Weights of a small transformer language model.
Size: 15 layers, 5 heads of 64 (1 for keys and values), MLP 1024 SwiGLU, 43.7M parameters.
Architecture: rotary positions, normalized queries and keys.
Training: a variant of Adam for these matrices, 14340 steps.
Each number is 500 + 50 x the weight over its row's rms, rounded and kept within 0 to 999. Layers, rows and columns count from 0. Numbers have three digits each. The size before them is the row's rms in percent of the matrix's.

# layer 6 attention key, 64x448, rms 0.0285, rows 0-63, columns 256-287
117:562471523467516504425466604451502518519533496509428514612503516392454462444466580461495490508465
080:463506569486544524501413429460468507503532453474527532502515502523528445575505463472450413409531
083:507448465467520460456576544503420512561564525550528454527511469513516464519492536487491516595483
082:476517542584519513501495493578534593409461416473518567515391509493509472508573532514482540469491
092:479560515491487548437457478502461476489539474481573501537542480558486562525558479389454495503466
092:576500440456505485556492519464429506586581515492466550521515467596502482520459478497489558521557
098:521483498509515413512512496477494470586536569498529473472520478525530518522474512508568484571511
099:450517558462477506430491454462533541372454462509519462474514568382438491484471534529520474481458
097:372546489458461587498526474460478554423524517471361513478492524474534432454486558545486475428463
090:481447428485437543554542509440466514479529456471565499465489482473512462513468476459445584485466
086:442502524452488498548499453460379508569581580410570525466506520556453489458564537506453524462528
086:483468532553561516509543529569428546503488462407444575532432596505429544556522382489494538577476
126:532472460472448534553554485540577446571486476555574539484535445447505538526499406488485487591512
083:543508577586479509507465547579510478521560509661470485500489353468611543503547502481551480524496
128:482524584556498496451427561533465560470518521581464491545407527568548510509493539496527452526483
087:498545494582502438521560494461425465540534537575469452523505434476479443457428506479601402563544
101:470515593511591684482478570506558470490438524570520497521512450480504435551414529539441591503499
087:498476394490474513482481475441486456483545506490599475461528498460445445615477475474563552493542
087:498494549400565522492537499569528490499438469435502592435455536474465402471544472419503513427497
095:524421504433588509546574443545513561505563548475540559576522560514547489457551540451404534492511
090:484437486509507471597473389436460533472391498530600543525564456472502551409435521515400517555556
109:545412504482497462552571562500609483513488510509506516421501426432508411528551613568428413543605
097:475518511516568577446485438477406376450556484532470376454424485503499496546477558578590432495513
107:473541498570435481581466510389542433459341409505473463485611573428523465416492489511541447511454
096:481454395508526487554624473492471531466517447478412620477445552520620389593543446422521530482455
104:521604507518478459597556512499568483549600598520467580496530504577581508486518525496521493533534
106:464540517490594502562576423420474470485466469493403517539490490502477487506446456532519564561522
108:440513482485463556505511492465527534533523405388496520491461541484540602477591513451504558436488
099:506564477498531464468495495502416442434540437395435416507462484579517471534490489489538466388420
101:533470611469563526538470488603516417456440488473538518544471480550532581509484519534431444574524
108:529532508502474513513549500429593451540446524542447465449543473447565541519433523547520527539565
102:491481503490390520403430523503426458486485487457506414454529489459512444473391500502443530461427
112:555485570472449517423561543421468492505493415460567480418507415354471360503423480540512403477516
075:552595554497477584467414527485510377444552505453505473451491549517467483470485443524473500436553
102:499506591508617485522450471557518522444587543508343550600604512573539595544596519474521638508501
085:502499417489511538488503612517524467588528499559470480455502524535476563524546566475515472537393
095:512488530534475543496501586437534397512470532524489492419484532402438457479577504578489463500500
086:498517535475515510501508503484503559464529523515483567463508554390554411460522507542438518514575
103:508552532557459505622482546519474479523492620537452489524467493503590623538612484481504517442492
082:564416507541522420446463537515499450546411547520515453478454439464432559484431523511491448541464
105:377538554517542489422471529475439484468408474449555466482496498469403462507540537499506517466446
093:505486533565431496409532538468604473429436546548519511405522487379506457447524488511442497439499
102:523483490472424508524505502526567450574527535511535568585558520533541522478530454435498588476482
091:504594532450500444430444518531504469434460562488509427471510608523395551456563497489558453410478
094:437565565518472510466504531511526541453481474600468478462525492473527484458512563536500398534551
113:534401521475589512586486473474416511502471462503454494541497543510470469532411539657428516531524
121:491428436465477577558489484423443512487521464471524483391512492538465445541395544613492556476511
107:530421480481520496479533538553508464532525537430443559581523519449460559533488396477426604506419
090:528577541496428470412499456572503521470536514526524522570396478454436499551533614512469527446526
109:538445498512582541548543492487544396492393527497568564563538426423511551553459508485480559478414
107:501609554462507429383435525469461533532669584575437553484437476562487469536453533544486530507492
100:600521548449531543537489555615494436467534442508567540548523547578533578433624423476484433512574
097:485484488432533531594451495425476428450425485467587501483552513488509541528435558450563565486447
106:511483589536437532559550493451515450493512483497483427470559420552557508547422514497507580526526
103:563482398500503433507497470391498485488489518451434549544522558454548506430530457455463580451497
114:462545464479466414526485555492460573512520531488405502577472586447474520473544526471401595447442
113:440535472526595491491476511436467564480426507495484492590506518506491567435476600445498466522387
104:480508481523467474564483549589547512533499534580431478428489438527525557514566485475446496516464
104:572465420551439536504464471439521455527394386504567450447554498487523546468480489416492558486495
097:511485429475478450525480491496502570518529483522483645574488558465507593442458584464473512435442
113:451463487469471537514567526540488431493492479496516523504442496447492404481476544497498435433533
098:553484528499533443531571477538617481455412537461620538516436521417459490395575516438439530552582
103:382490476478467451498547511530589496508443561529535464479472490481459478501545538532546496593597
112:480466516461458535476522506492451522527519437507577605565486486422440448514365473472515536460490